Each number is 128 + 24 x the weight over the matrix's rms, rounded and kept within 0 to 255. Layers, rows and columns count from 0. Numbers have three digits each.

# k: layer 8 attention key, 320x320, rms 0.0616, rows 10-63, columns 64-127
# q: layer 8 attention query, 320x320, rms 0.0594, rows 11-63, columns 64-127
# v: layer 8 attention value, 320x320, rms 0.128, rows 0-46, columns 64-127
# o: layer 8 attention output (transposed), 320x320, rms 0.119, rows 0-45, columns 64-127
k10:131089161076149161148114127149170094086134108161137144143122141074159170121149160152109102123070126102141162119139108131129183169182084133148169127103109182104135114077116117118130096133088140
q11:109109176115119127087117138162157073145094125070075128144078104150129138095175140126094198116115115101189145183159167146161146095146107118113091169133116153136139129157172144120084088154150141
k11:134145171110150122152143141094183115142146146092128099197124101128138108117171119082094063104088119143127136144070131128134144147183130122113157097090140101172159158100133107125159116153081164
q12:108093083154149150180149055129108175129111126133150112128107100148162164095096139138087128141094087138161162118084103160096132112142127087202086154165137093170200186106138197144126108087091131
k12:134162137135126100172122150182153152098087104110085138114166136143112143142130176144138106147142074141102183153110112169142158106155121074151051170153091168112097150079148165116102198097140133
q13:160140057133096112192108137082084127184119106117040134167074115145129103083121107093086049134119144134147117195097111117124108135130146123176164148152185108129163139109100110130109096103125143
k13:120163081132110145089111152077144116090125139081102083185136102142148082144122166122082141121131160124143121240109127106081127128127134113148152138126123053080139139122100102154074144134153163
q14:071173165116112125169179110135112147135181122136142110161142138125174133095132132132105134167142095151166059119158111111114138128082168103066113194142101110104145091090135151147136119160125109
k14:094096130161057121197138113156158113140115124107123122140118132112172188119166124127123132178159076158165091112139134094154105151087086157150153185198101124081122142150177197136114094158140116
q15:104159101127123164091131139126140097106022160159119175174129139133197096067086093066088174135129115135131155111128137136149177087085096127077110102150106148156157171191164177170170115107144145
k15:178176122064172121115137163089129155095097155082126140174127082149171142124055169133126173140129170126137146109094104177118204057125117118086114156152127105203134138138129081126112110162104121
q16:127127116121129138138119118149153146132131122117126124129146139117136143135131106136134132143138125107134126112130133104102121118127157135131118137088102140134129140130131122114105138139124140
k16:126151135128125158112148148121125120116111103117122117120113118133109098131111143129140122118104128134099138126129130136137135140119112137118131136129132124117153114120125116110121127139134132
q17:153144122115132120136127123150137114133125142143115130114127111138126112123127133137125125120131112119134146116143124134119128119128148131118142134116136154120123110114126133144136122144136132
k17:119103138141131138127130125113109123122115115115123108132122153118140131155138125132139129144135148125121119123109130116136118130149128141121134126098125128145140139121151117126113128131109116
q18:127129121134146091131133114125129118151119147123108125105143116125118109151115125164165106123125115119119126140113126135124108121098085106141135109149127137118142127103108134129148125108113124
k18:137116135111133153149111144156131134136134132132150103142110132130112137120115149116124135125153130112151134138122135132134135118149137129112121122095132119146119118147125135124117128139129096
q19:144151142125143121120157123123133136133112126105131138115121149123133125135146116146130116134119140115120131139134117115125131120122094118110149117133147135128158139097098145130151097116138120
k19:119111099122114140140117151140129114150127138153131123122148141116145137115140146137132099134128134147146121132128122143119129125135128144152143142143127136130109125147128116131124131139124135
q20:111097143116145129129110118128117122154122109126115134130141124130130148116123134117128130115118118116130128123133138132149125137120126110141117119151123157126112098118139100122127135107151152
k20:119164109118115136123147128115141146106134125118125118131166132133141143123113119129119154125138121141125140117118130122124147110153126114123129135110117108113102144128128126124138107137121122
q21:124130091142146158109117161102140119106129148140137128124134144123118121111138116113118170146147125134131147155127128133122127150124143100116134126094115109103110125125111133122103123138150110
k21:099125148138099120135140121136131142147124122119133123087100131118137143157105169131151103129129132140116116097115124140116127116120117148144137123154146096144135120142126138124134152135090140
q22:147130107150133168114125086106100127108120124116120128106133104110127132139131136119122156150093141135136124112117120148121141130127150135129115122111147149124112116133130113095143113144144137
k22:101115124107116138120130140117178116158117156133135125096087134116091132132125143117125124125122132136159126110136115129121108129145119131105174113121139128129130132146167133141121141114117119
q23:132123158091133128121084126149096102116120135120151104126161107130141137111144129127098095129127136106109154121112108125131124137157142105125128131107112123087168137150125106157114124113128124
k23:131130141144148104127134112122147135116131142117133133155151135122158137143141108115100159136141107110138140152130141131145150124144133124097130133106151128154104118119106115135142131128123118
q24:139109137111151127150128080130108136108113108070132118123120146123140127099129139105093124125147162124095167099129153151148095136120141118124136138122132092139189109159140140136126137112136136
k24:109120117142140112118134116127153135129142147139123144198143132134172172117150075102162101063141094143097121163112108143093154133158157129133131120097141125149075137131111127109144125133087119
q25:118114145123137110144121147126136138143121146113141145157120145138079113140153130139093145121159107105169144139128121131133138136116147128119123142119119100132167147120140128125119115112158141
k25:136149112088120147125095146110144116140132122095107096111120139115128135142120118140135165134118166165128117121154155102109142103135127166108166128147139121095115143149156140123143130107141145
q26:132131147130095114110121119099088130139152129103149102115138112141095096168091113133097132115163127144110116131128119144155095124090089148115128143148129101101169169155101115108094111114146119
k26:097127129144132092129109125132157120097156133153121128143180128107156141103118105122072145099138129135143130111118106125090146170127147110151124126117119173133129078137129082152111127169109090
q27:145127122143080161101163089135132120066113121149129167156120179126110075126110147165144152092072100102145104090145131094129089122094140132159145151115128115081128144141125090135095142141154106
k27:120143123101156176168093146118068100149126176101159151147111128128146164140138168128151163057136119120133132172124102115080106095103085153123127127126102152092143153132058136127117104117115116
q28:119157135125096129102137111110109134140102110115188132123058120136160141156115138107144115123077106083175133161166149154134081128196133163152189135140083127147124088141179104132141029092110152
k28:144119150113113126139168097109142167071096086098148172135130124168163110142155061116143127155130096094165159178117115099137128139122119091142159165129153204197039173060122176092092122140117107
q29:166123174131079162073161120124145143170196112134129104122111080059072108107150165056108119062104104102113096157165135110121163080192118125167133132150131116122147129100132084131110136083099102
k29:173097138188166119188081113145103141123133080119109067133146151094108126096075116120130132141114185115189103213134163148126124119123165088135139113114128129156186077136112093156141093096112146
q30:183172119157133087169147188119149146131141150137107155069143143108137099163201045179139120165120115099086091193133102139131122139103142135121122134099133130094181169134131130106080163099158076
k30:120141107146111165161121136098103191111135130111118139059201076119125117167115133155152106139141090142105120124136103111129126155114170059111177099109125083150099100123086157108060099185158117
q31:098151169096175108166106167149064105102081145176120171139148153177130101078098161157084088143163066151131114096182165164158156042113167156094162141168097114134153188145118114160118115161129112
k31:125118143142195111113109214162127115103152175093175105114094083128113133151105164097166077193157144113129203169166111155149189148130157144097117144075093118093137142158141128176143134149081155
q32:127062096161143086166149181126176166119175161148127054152094185138098158123134140063184122141179103147107153153117127108127137056177104166114108149130093126135144103107109058102121157178151120
k32:148098106138165179134134124089098108110144115148142036155104097094078151124178119058121127116137123133184120116101142148118128113128122127164085117100116161131159052111118152138145178163166154
q33:110115122089109113081154131150145111111122128156138106151188211160134153117088102085116121105088165141104153124191135138134107087170161117102150091173130162083164105147045112057109120144104175
k33:144139145091140128145133100070097100151119105113122124094080135136106185145141118185086164113162133174165160152142129131076112142069172101136145139110103180191115056102125148162138149211102185
q34:089110140150180109186122146153110056096131127091163144086170120082149079195113112119095115122154132097165114138153133115064137132151122138145120096165133116168153149067199153113126110067141123
k34:128087106147160135135094135096142116139150180134114099057148173119180096163149091113121150105153139165144148109147126154099184148137144058114117088140073143134042133131183127190091108088087081
q35:163117083149126107081187100219099108112087124090108121087206170127178112180111179087111108173097144109118111089101172121093144131084161163174141188139136102141111135175129148122074151094140109
k35:133182166166135143103066097116105121142147229124141161112125134178220174145140102090162054076171130137122152155160101091076116128147169104098112108090092140159176040156199093145163176084140092
q36:169158146158144114141139140155191118124098125124095083126139140095128130166097068134153136078142159206146134123130104163098115081129082147130120164141188192169171116115122176128097081116143119
k36:152148151172172137134151177140135137103159151176058102108139143074119125127160128112085117103092147185157108127170109186089108087177113077153121139130148185077108170179146126124141079090154114
q37:122077103110138101156096117129205122136121131091123161112149103104178212176158105142160131129163116130133153147150121109163161119055083195141175146109146132115076141105179115120112135093093144
k37:136106149058140105096159100102104114105159125087118101129160058110255125151170147146167185118092016096172157166166129141122117138077157103138167094161165149150089135144183155123118180174089122
q38:130144134149075131155120110106155176098146136125040166101101185105127137105157097154206166115147185124113135180150123143129096109197097126091140130087092159126100166166186084127190136130140111
k38:118160184123155194114169150081123173090149118163134141108027103123117151133120108139160160130136159073159153134068088185098163143132120168090203135102133171180077121134097124136114105140155066
q39:182123045151162094192097073077138119130114129144164093097116127125122196098133085139024096179190142103163119144147255190140123113139132161155139127138144179143124161192149108113052127132141132
k39:091124116144152146146151118141087117200130132110130137087122091156124127104097142162131184118103138155133123140148162184116152085131155108126140155133112144097083147115150135128086084086176101
q40:119110068158168079143135114132130207112092108098104167098090102097050142148158080096103117181125155136110153151131112188143124122087063125082153127125215153122156125135095132096071115141145138
k40:111158106164107078141140170093191151132144135125113117074131108142146092117084055099142099182156068165136178127160123153143094187127110088111162111134183169121103058123097090070119129152165123
q41:142066135101135117098113118142133146153164156105094069084177112155164124136141126168110087126093171125156145118128108096123159095145127109149111161138118172085138133200076179088147157125119040
k41:160087118117075103144112155151112159134138122120132093154181154160096075077162109159164144033111126134123160064109093095134068098157160155137152108114101168173129112138071143126190057153130128
q42:140118114054141120163151115075131117125142116156175055101135043103134146080108089108150136120111167095153104162156129109088127136156132174184145159110077120145165095117098153103119131108129134
k42:137158117099159132149133115153152079104174096134096093104100102119049148152079044112118075091143109128153079170167162135164121094135063106152176081120113140146168148176126161129129108144186133
q43:219118113155127120096193143178170174172131153148119134126116103132187118068077125134079126112179141128091100171110112102134095077073115091107122162112180072129097088125118157104063047137178114
k43:143101104094112126116060067142149179158102157133156088116162133135125067109127156149119090142182146107124138191127090127133166098103077136113090121109079129143101107137115146146139073097155180
q44:060094089112111131108164087158061159155143123119068140097195150112098129119199149104101111134114123125096128174094114120055133151152140155104131074132120102165148112157154164156101154149123145
k44:131114126139071131133110085099165079117163134157118128148140102136093066130113119120191149143143135063113155138086181151070152128151090124174153112138133156198099173056168068116150093171067116
q45:130102153114158115075115136083157101180185123102070122084098069173118108155143168133144113116093107186160072113161143094106169085142150144114132095108132147124148113170134154123133091098130101
k45:089052136171150160100129112108165135135136148134120160122105121158087131150119169111130115100095090117145109114139123107155170213093133118136085144104142108180148124095125112138122144086112144
q46:092153091176130156132177106094117107123092158160122094115150173101098098175136142106066119145128123128140134152119145112126116131154109187184152115084114109161102132124080177122134114121107101
k46:192162160148149106127158125137093124143138123103073079166164170101106097139125171135062133145119129151121194117119163109088161119163179128108114143098125126117122171096125169094109144137133095
q47:128100140145117156100137123122144120134179142165145083173112163092099121156121139110154121121118148148098098174096155160129172177104139111121132141134155114090141137139154134100159174156159146
k47:063135164146112074117140145118124140144142131151077095145125164146086149143141106164076150142121075070147133110155156153132090146103116086179137166100090140139154106160092111098123051137107113
q48:147105166140153130138128131175139125138158154149119095152134134101129172114092113100172084055166150058121124128119189084136112160110116159133124165158078136100094109107093132098096149094121110
k48:141134100143119127117125160134109109116150125139153164065100120049059171137164088087128124038155125123128140135137181155105147098144142145178150125157073127141119108179122164144089059161130054
q49:158113114124147136164140138140145162148128135096138091125169112140156152105117211125105076116142132105116103061102094147177123166158113127152124092082106151125131129103082123109123141186191132
k49:153164136140187082109130155104097126109129126110162148132141114162173113093142135112115104072157105119132173074135160133133092116155137130146148090132132112146139122131146146163136097164178148
q50:065152111105096169149048096110198143134121092150113151087086156128188122145182131199119216072162045134166106059154137132136102173123094112197115074072135086162124164104125141159138119124133112
k50:112166144098167144082138140126164112170176131131071080122115152118158105177100158133124168161065137109126201059121187084068154135099106092175088140158081020131099105140084125129121050123147054
q51:089157130107128169109144175208165162106168106129110106197135110193114137099123116136146150156134082173136128085127178128136102082162174147107141114093185144155101123107170146121126169110147172
k51:179116124102074086094138125121082110158150104179049121105139100169063167132127187151074141187105113125104135130149140072121123129126083145137089159068152182106106095184120102203122132141131162
q52:099074130176124177127139111077116128122112128132121138100127139128134128126137108118152101161148142085147148150040154052160156126124126157071116127185076207108156166173178157083158162139175156
k52:124178130152122255155162109069132125114141146157091080134122148102136103086074155096178168113135127142144129069101122124198123141112072131124131167159165144113150133126172131096204168135151103
q53:183178080105125088098124149083159070119086073117154134132105101069160078205178113115134130150118098157131173146062168104079071109099157110132136064127122148163131113148115161110149134154127111
k53:140206088137129185064084100147129110238138111139132196135118149111096203096211156094143103163129144099124031128148128091133107119085145148108152117133166181146108162111103153114128115159135129
q54:150119168160125145146105117119136123100144118154142152132172140104106150145119117160134157155107111132131137126147070098053050109107102128164169083110123125166177151163158121173141126149151154
k54:157155147115133165082140098127144154140123094075107183153160100047083109111168169152151129117138135114158124168102076094045094138093082122169190124128101144122149109071138133182172087093184209
q55:131160136089061122117178137141113156110134089161090086083153104115153157142121113135139141135159124120068134166122127071140095127175125139121099169113116138150133093146143118114162124139115126
k55:142123098078052132163138119133080100128187129173119092123072124109122158151132097129133155133153164119085055145080113146105134072145113129120167166170118137102134138149130176113155108121133142
q56:035123090147144152161143199170157127155121118120201204073101161139101152149150097131096109160145106153109130155167126140158188138083109144076112122098076144140175097142087168124092114140100097
k56:173113141148131079129100112129084115072128163108160120092181126120118135140126137155090112116161182204095166114113101161171136117097137162157064106102208109156129127189123110079081148090123097
q57:105188190121092153093211134124162175142143133072142111195097161153136154096123126150081133118114140101128161101103180055168167121089122146182143070076185115164139126140160180136079110126165106
k57:138138100125082102125158149131081098161119147086098082167168128137174165116121136119132140141081099114102127038094165111146138183122123132153115105134139117177132140098134171153111157109112155
q58:131130088160169144131162094132117118132149155127123142106133080140090160135154110089154165102105173126133130056132090077194123136098145117097153133100123164132177069119148142119091121171141121
k58:086153123116171120141126085102095121122120170132142156137169133118115121116119091038129197107085177095132127145134072167129147121145118123107159112109149131163109120125162107143095169144117132
q59:084111167084102149068146119140078168123136172104168202155154130115132119091153125108105119154093112132117140156128161121139094140139141100126091101197121163108132163121104151116177165165135146
k59:078090119111146126099092074149162059159115171130135170091160177130078189116139134175164183132118155194094190130126150101095118145189146143127124161113137147115100140120185087144082123106092068
q60:161144081105132140120138101132098062138160064086096105115151135094141124223167141087141135125195161147130147170098126120149148136165087077126115154142161128116068143160171128129210100157123137
k60:085115066107172197149130090128134105144144107125089114130165113211117157145211127144186190070185103096144126169104071133104197135123129171100163155133063093119105087176158099175180190140141097
q61:179131146097119124142132142133115113120161113125174108083161106142117118139146143060137133185135119064117137135183120227196143112136141181200132095138120161145088114202142140142128101115074125
k61:122120113147100139138108074145151136145175096136093151151117155135176060104087157081121169095169139083135202107146109113136168167157119113172135138163115140149082134220114100137081153168151170
q62:131138116059160111171171034091099055093219140131156162141153155162111116115154099185133118119124143123092092148122118097113133130135179152078113134132094131162209102087110154088059096120092094
k62:147108144095217108146166146125192121125154137152119134225117098075078151114136121124172172129118209096111119153141099142105166154110134136180111083133088166187183090152173108123134189146104130
q63:142107083124104175158111141187107075168120115193160081156160143093121067148120078140151108149109077145113096151142135147092053164167097116158158194154143132118108127134165113150154140117117122
k63:126143161125125126196187128136113205157098130116134111104177156098109095133121158121156152145089134123121086165132103146109082144085125149151215152138118106136144144164118080140141173115145136
v0:143108148154120090195084141108147129094124189145114126092112126086129122128149115119156127148070076130153148158137141155126117165086127133153128100109116116168126102125124093133130137138106133
o0:114162144050085086159083174148115175139101121113121140130111145143158174145098135154108128102080138094138164128144126154133157100158112153095170131089139103124147108147145141139109110167097126
v1:133113123139130142181133132106153159130122114091113145116154147149121140142142102131101125161123189130135136084104143119138149147113112121129111111107156160074149158141123107104143117141124165
o1:145153125138119095094181141110130140130145134191126120159108101101129095144152157124135141169170128110135169109092120166165080132142149177154109089127160080175102138097157132156136141142096089
v2:106149132158120108159140147120163141119128153145104109149138133158113111122172119118164141112126154156137112159144139106089136130133128144158130148151172140145121100084146087144104134126107089
o2:149073093093150135127106126113133130116118124181076116104148157142124119116130187133127115134110130139091148135110153116119110098100147098116136118132148150134177172139137150124154121111172149
v3:138113149126154125124168119154107113124104165101130138108146120113144116096101140113133093134159098075140153134154152150149152162128128100107167080154138102141166128151146169153134106118114151
o3:137161143122158152143162100170145131109110139122160146136096134149122159194132149109119089128081117182118183114112104164119109116146099136129128159139090096112125139144154113104107159141122146
v4:090112162110059117083160160084112163144124111178091181109117122162124120154120134152141119135132090135142126111128132175098122123160149094161124117126101128058100132124143109138154139128104181
o4:134141052115125139145138138104128077086100154067120124134147122155133128121135166064126113115135092155156137148155149140162109162120090110099085137092098093190116125139153122138174125143136098
v5:129126129093128102110089106138129109121116175136159145084126125205114153131122140130122168146139107138132160134134147060068123165096115148122128096104144172155134107115147060087140056141144128
o5:103099164101142128126085139128131103157105041115092063126099129102154108136107129150154135118100152128142108124092152142139120092150156142114088169154116109105170131117159104141080140150088090
v6:120096128123131111098099105110125110090108149140120105098132117098151142119148130088086135101182119183167116111139129158135143151111142103083135164209112179117152115129099148098122151119128144
o6:106152126138128118118103121114156117133112128113104135117173119179126142119133151104143085139099131083122150149121133150090113075145122098145186119127119134152135102139086151125145142138137096
v7:119169088087088121149119055157152155122120088121165163138133114152165153136138160091171147108142165147167062099180126143111123126093126150119161108145147142113181102159126132113090139118094116
o7:148129063111160132112087157131072110128137125134116128104107129141116178137101101112143163131121157136052173106132122139132121128167173129105139132131163134128110196108133143130185125138102161
v8:131134125132159124127128134180186094174114091161157115111133141138140128127094136120109173162084104114139117143127136152135129138074144105121142132113072120126144124124159117100128131132129135
o8:153113145123129127090110098152077135120136175140109100157142149133133130125172100163123131125146122114116118106058127072123134132123162134105109133109141137154100139099136119136179130093171083
v9:088135110163099153128149151078150119118134087148122108117142070137122107087093151124155134114173126085117150119126133099146159085167140172126183134108127174130101146165118145130121127121155132
o9:130153152115156106138111115087157163142127105143172097135157154092087148133118119168113122115092115199085080115148102129155140125087096130106136097143151133167140108081102144149109099104127144
v10:117109101078125116103120146148131128096160133147132113144140152103109146142113097126118155130088125136094100106166127113139142088190132149091106156121184101182140060110102155101065098054146116
o10:170161171162089126123127117130139143190144098143106149088176135182096125128119151105121149116140101141131125106128154134139124136094084113122131179166177144106099172106157138121117172196081141
v11:195124071124138129124148115135156094136129100123133143168108108122135151096132142084151116102167140110107142159113114049154119124068101098144123156142133084121154136145195116107137129128153118
o11:118210137074126154146107166188138162093151148109137113133125141155136103128108109237096141142081110077129161130171127157143116145197153127131134116163079138135135091126148156098138150128086114
v12:128113149076154097151141120158136141103113075143146133093123129142151062139119146105153155155128139104094120132153114114138140138136114130125112169128159106142134075137120155067160153143164136
o12:127184150153128146134128121134127101115121151172134187113106119146112118103142119111075145139139105164142106122056168084146127140164137137116156139105120177118188165138137078153120104147144094
v13:117125164130082147146095118122152124183155120130051153178096097116102144118105142125190145127108175185133145130120139142171155142108090121109157121134122081130104106137155171145161113124163084
o13:187072119133078155183164106155156133124150132147180126109137088124115091114103130142113161123167100055093127123174145175119072157175146132100146097134155122131147137112157119093142115112150133
v14:173107166137090127142142161157099084131177125111116146140117120150111130083146150113120143109123147187109094107130087114150119154141154119099138084153107159185073109099150096128124103150101119
o14:138103064160136094081129156087195141119071129136189140146147110131129087118133138111114143107101113167164132136096152128165111153129076099130123122149139134096112110105133121091089153141142147
v15:099111120081145125139083147115105143139154138117112186118141114154098135068134141101106131129164104122176157108146144110155116147176123154130115079139125164121145107136126144139123137097174119
o15:108155102109139143168131139123121121125122132112136108127109150098098053130143131077175127177144102140056120103166140123094142072131119112113105133095140132144176146160159090130132154164122148
v16:131085095137144073135120114182095144129151144120094095149109113158128093122090125107149149107135118142112119138104161134181128151138143159135110139175143105129112093107133133166112151155147151
o16:089116099126137107119168142155180143137157122135170158155127104087137144130120168119142120157103157170125144162167124102171134105142101119120134151105103158072143174104140179107129062090152118
v17:141144081100153148148122073156134106182092170121101117161088139142115141082117102138114130117116101119159159134133103101141083083124116082142150091138144123153125117123122074132085120162092118
o17:107142119136103163124075118134134133111088145151136115163149110147087090172118153152159137129125136125091133141165132173116114192129150126085130100169077128114155129107141136135091129120186123
v18:129124145127116114126111147110108123161126137143112093109145149169134122068125187143102151105174142128095150166115120191116106104138148142133091110128100087113152105143110136113134155115079113
o18:112141106123140174116094121161100157131083118129140107097094091131119118096130137177144133118117135122108136119123099132111125178186154103136145093105147129087138136164146150122097141122149131
v19:131138098125176138150132121179157127119102095127090167175134110128146140081153108134082140110113110127166116137108132162131081126149118104138140131142093121124138099085125093165129098139090104
o19:090155141103093116089144106085119119088142180151078129098114131133126173115149149184156151140106171131120093116120175139136128168117180132114101098126164166178102145134093131141113141148150116
v20:177145118073134134119170139158178157114125126156116130134152146155101156109138113128099141128135121148134128094102102128136058108158138133112115093133154092130114139125127148112180134170122097
o20:151138101141101143139164156167110156137108122093168124131110089106080125132145185085133142131107128083135127136119131082112215154129184111146114105132119154144131100142137098124063157125126158
v21:131103098129126115157121144138112137140096127170144122138113110121151176091104148113113122140098166159127191129161125115171106103174131141091134157104144091122125119148134171161103069121082121
o21:086099134151165139126119145130152138121136090116154115096119088138124146101150093096136103133089089144113075130121093176109124173156125153111107138134105137151107149179145074121144153127108100
v22:144132071152108105151172142134103082098074176107119092138145104155132120172128138096068102087105124152119172128176141067121128081108050142138119176120100116102121127120160108089194117106146131
o22:085105124141101147079110083108118139163142049165078173138078161093101189106149133130161142095177166131148154120162119109160153113134155165149126153137100132149165100148137139140115109144161119
v23:080095097086094199151154109157126142148118128118140088116169168153162146123105135117134118144112133097087126129111108109127105088135119114127141068151141130089129116091089083132111107166198119
o23:118139144133100069169127158098129146135107086046117147137170114099133149119107118110142149093187107159097115125113163098116169120162095160107058123103129182138094157129123111160159107115109123
v24:095131127125129042141098113104150067067125129151158155130170134169140145130143124129157148134133169123175134132156130117126106119143131127177102174144149085083085100157126114111149196165143122
o24:169149090090131156120110113180087096088125065105101127125083115129116123145109107063152082127105139145150140152147113094145103138115137068091113105148121145090124104106137138187144142127092106
v25:137123114155145156121116145145169108146093118120079130103106116120139116106152114144115105086128163119144124144121190149140110166158121136104112141144167121065165102128092167151139131092170172
o25:134147181149164133147120124157115093089100135159092141109121081160131146090128104099118131156159139111137097113134112149104088141079113080124138164135094161129119135108148165158151101097145131
v26:168131161139120095075128109139114128109137087129122145162145122089109169139118083139114064135156132152194165153089131117154107101104115106118128108115091125150163125150137144168073132119161112
o26:084086124112163131155170150102118084147154087107148092123098087135102123135134125116133098102104109130142120128097096154133107124124110153094172143130114147077091085117141191188131152146080142
v27:105199093154161151187130093129136097129143160136115100126162113146122116125131160136121150121112165082073104130124137122179108143101119140134132123082115107101097057104174139186092124105132123
o27:127106130093160121125120164090126117155128142158129139137145169143065138115146110120153099154117108108137167124124090092147143099142089116107092075143133133142137122106134136095119137061184172
v28:086127141123113154162172123167145035139109090130127128137143126160129114102162159121147135122102098121121169130140135117135127091105180136154102176108114152143148141085116185102122176122186140
o28:089144160123135085115109155133129152128147119126106111094143100122086121148082162154077110164171133107127137154176082084084101189113113187115139077139135148121112111149121101156166117141121140
v29:134157107135087136122102174147116096117154134144124102176168138097125144133151136082091163094131136114114106124156137131173170195139105087162108144130118085101116168097105158109134130129131141
o29:130071153150124109171124115168178111140094169129106130115136100115126102147106151145117112147169143112109189150159149159109063140171129133077122131149134172144122170074141147124104106110117162
v30:113130110122152177112116137081161100171151173159156096098132114159117167137155158158134139107182107091115135091160099125145141092102173116154114157146241115124136095141110095128092117089125154
o30:153137143122149094131078108134102164128130129083104139112148159137152102128154143117100108152186105103148163119157129127094174174086068130118137135163083087121082144129076159124187134164091148
v31:128125123066112138147112125129136146109117172105157161131187150114119136120119087116141155134128119121098138108137157110095109123140087100120162176143131131086192071156138157121124134133154161
o31:124062094102144108131115141130171137119101105109156099152105139183150127113095121168132115144132149132151161091139075148115159137127158163116094081130136115149138141140140087093153100187150133
v32:139131100152115114145105134139149079120112125123166133145107112142134109129099120128100159156137159059153091083078132131176174093118116112159119113119093145131147147118109145144085120099120161
o32:129063140104171122129168137140088115110134080153090133168147126126178141143112113132161140136108112197110130174174149101138169169076110149111125127081143131111199117114125118152175166111095092
v33:140176172145139112085110132128118158106162161105092093162144120139103133177156116151155120150103146113152101125123127132121134154151151109112127172132122175098080118113194169115177111134154125
o33:154176118075133159094090090141109129135131106176156117090151146125153171084121123096123108110179110122112151139150106115121093120109130120161143099139097130127120160107134099124151100133113161
v34:139139119163158103098091124123083118123178149127097180111162126095119130111085150104122099165114103124161145128125151101138145124134096172116112155124174137092134183148081153128142155094093150
o34:165085171148117078163078125166103181115131103090091099125133111127138169156161122121139130101132166145131144075113078118095181143165098166149137133143119144109165131111175110141065102143112134
v35:168114165120148142147143157130082091132133104109122172139113139155109101098133122117160152131133163104149149106180100126153107121088142112117148076138151115067113107150138131120101168096087112
o35:144122144134110142082087122100133093130140177131167133128105091124159143105097079142157149162146107127139128139119139136124077136106080176129140166134125108163109134158123121131145112181099151
v36:088147139144122137113143132165124088086116156155113130131089105070107122117079147119168166081164163127156128147099195161144147101135126128117162136138129105106131120117178097077094154173119146
o36:148109101093115103096097162138135088168170085077100126127107161114110134141142169158138094124146125129113103103157114146118097121100106142138122137104150129171116142181127153185096133127177123
v37:112145138165130121152129133138149097157083110143087137120124109132106160145106128170115103126180128116126085108161135123167103178114104151146090114163100135124084153123105143125136083135147098
o37:133151146135113111127117083133134135119118154068078115104158157169115130116132104172080151119068115190151179157146198121118101082145162143139109129102167150156113115155129151124139094117088182
v38:103108123179115112116108130153133111095083121124094172116069089097140147098182069169129156102168090136120169104108114103139141119155119122175098111109151098162136126091133105148145126134192181
o38:113117091096109147167129164130138136132097089174128148135124140174151097100096152079093162134127159095147145175124121154111127087132191130106112101130161094121092098162069141082183082089130090
v39:098141104143125101113108106146126072109131141136119131117117158175154117145096086109169145141114133147137166154144103120114106128133159070145150118140121159089165111154108109090107093131153098
o39:117096167136109076121150149068143167112104171123172120117111183160159115125144132140094158131136092098075136149131161089081133121122083132084135101131102133101045165127126135125135123116145129
v40:118163156167129105183118136152089139130147110088126101145125078102154121110126176128128108129129143096145138129105112129113113097082105116126110111141118172124091151193110079122127141121131127
o40:151122107130142111108169146114101105142098115138108151139055135111139161157169135126102105142149161103183149125171115120145111155162128081124086149122162132150121118144116111136102153133191132
v41:107124107126141105059122114114139088130104097066109105114104097120176140127088172113116121113109151138086153132056145110136112123137163124067143101129106155140130151218139080123164143117127120
o41:129127113080109124151153157138126134138163136142111119116140152106152088171133123137113125129148132148124147170152119148140133101129149136105101174148116128159156104125129133125095154103163169
v42:090168128094125104127141081100144128119142159106123167100124122104137090129105153108142118182131083117103139098136154085156082137146148158098117125188147128117149109094118126115156084143155131
o42:158141169141136096097104116153150144106122127120092086147159116127118180124126121094132131106115134105127149135090097161120101100143181066140156150079146121159114131128096170090075130100130127
v43:146138101094093118173086142091126191181128148180122099144129124114136113113150144119105102062125076129165184105087135154133113144177101129168130119166152124086150127131155152130107124157058106
o43:140120153151123128116062104162125129086090096122142090142170159142136156133110125113118124143198175093096147154131105154125162156077106123106084135114136117143116160176123133127135112163161136
v44:098126161125151127127097123133132117147143149110159117149110130126106086108123144114119157111154158134095084111152118139131126105133107080143108098104107175104158105089156123108091111187124142
o44:159126205133102132137105131146111125116122188113154111164139142124093167163100150192125100142148146131141114122125166137168128143155128117123137108115146059108143165137120083125153119081135140
v45:126157132105153109150101119097107085154152123132120147137101133123130146156176147183082162101128119138125137124117102054111141153106181109076073111116103156128140137176133136129149110122171131
o45:105121186080102136115113161118091154122118166117159100124118125137140075115165116105129084119125142127086130085177145145133136120124095161161129127105135122090163153102119143103157162140130152
v46:105155069130170109125136119159078098168142122092151118113125111132096146163098119143141113112123102141152143137134111130146128137118083120130127101143155073137101107067155096132171172137143099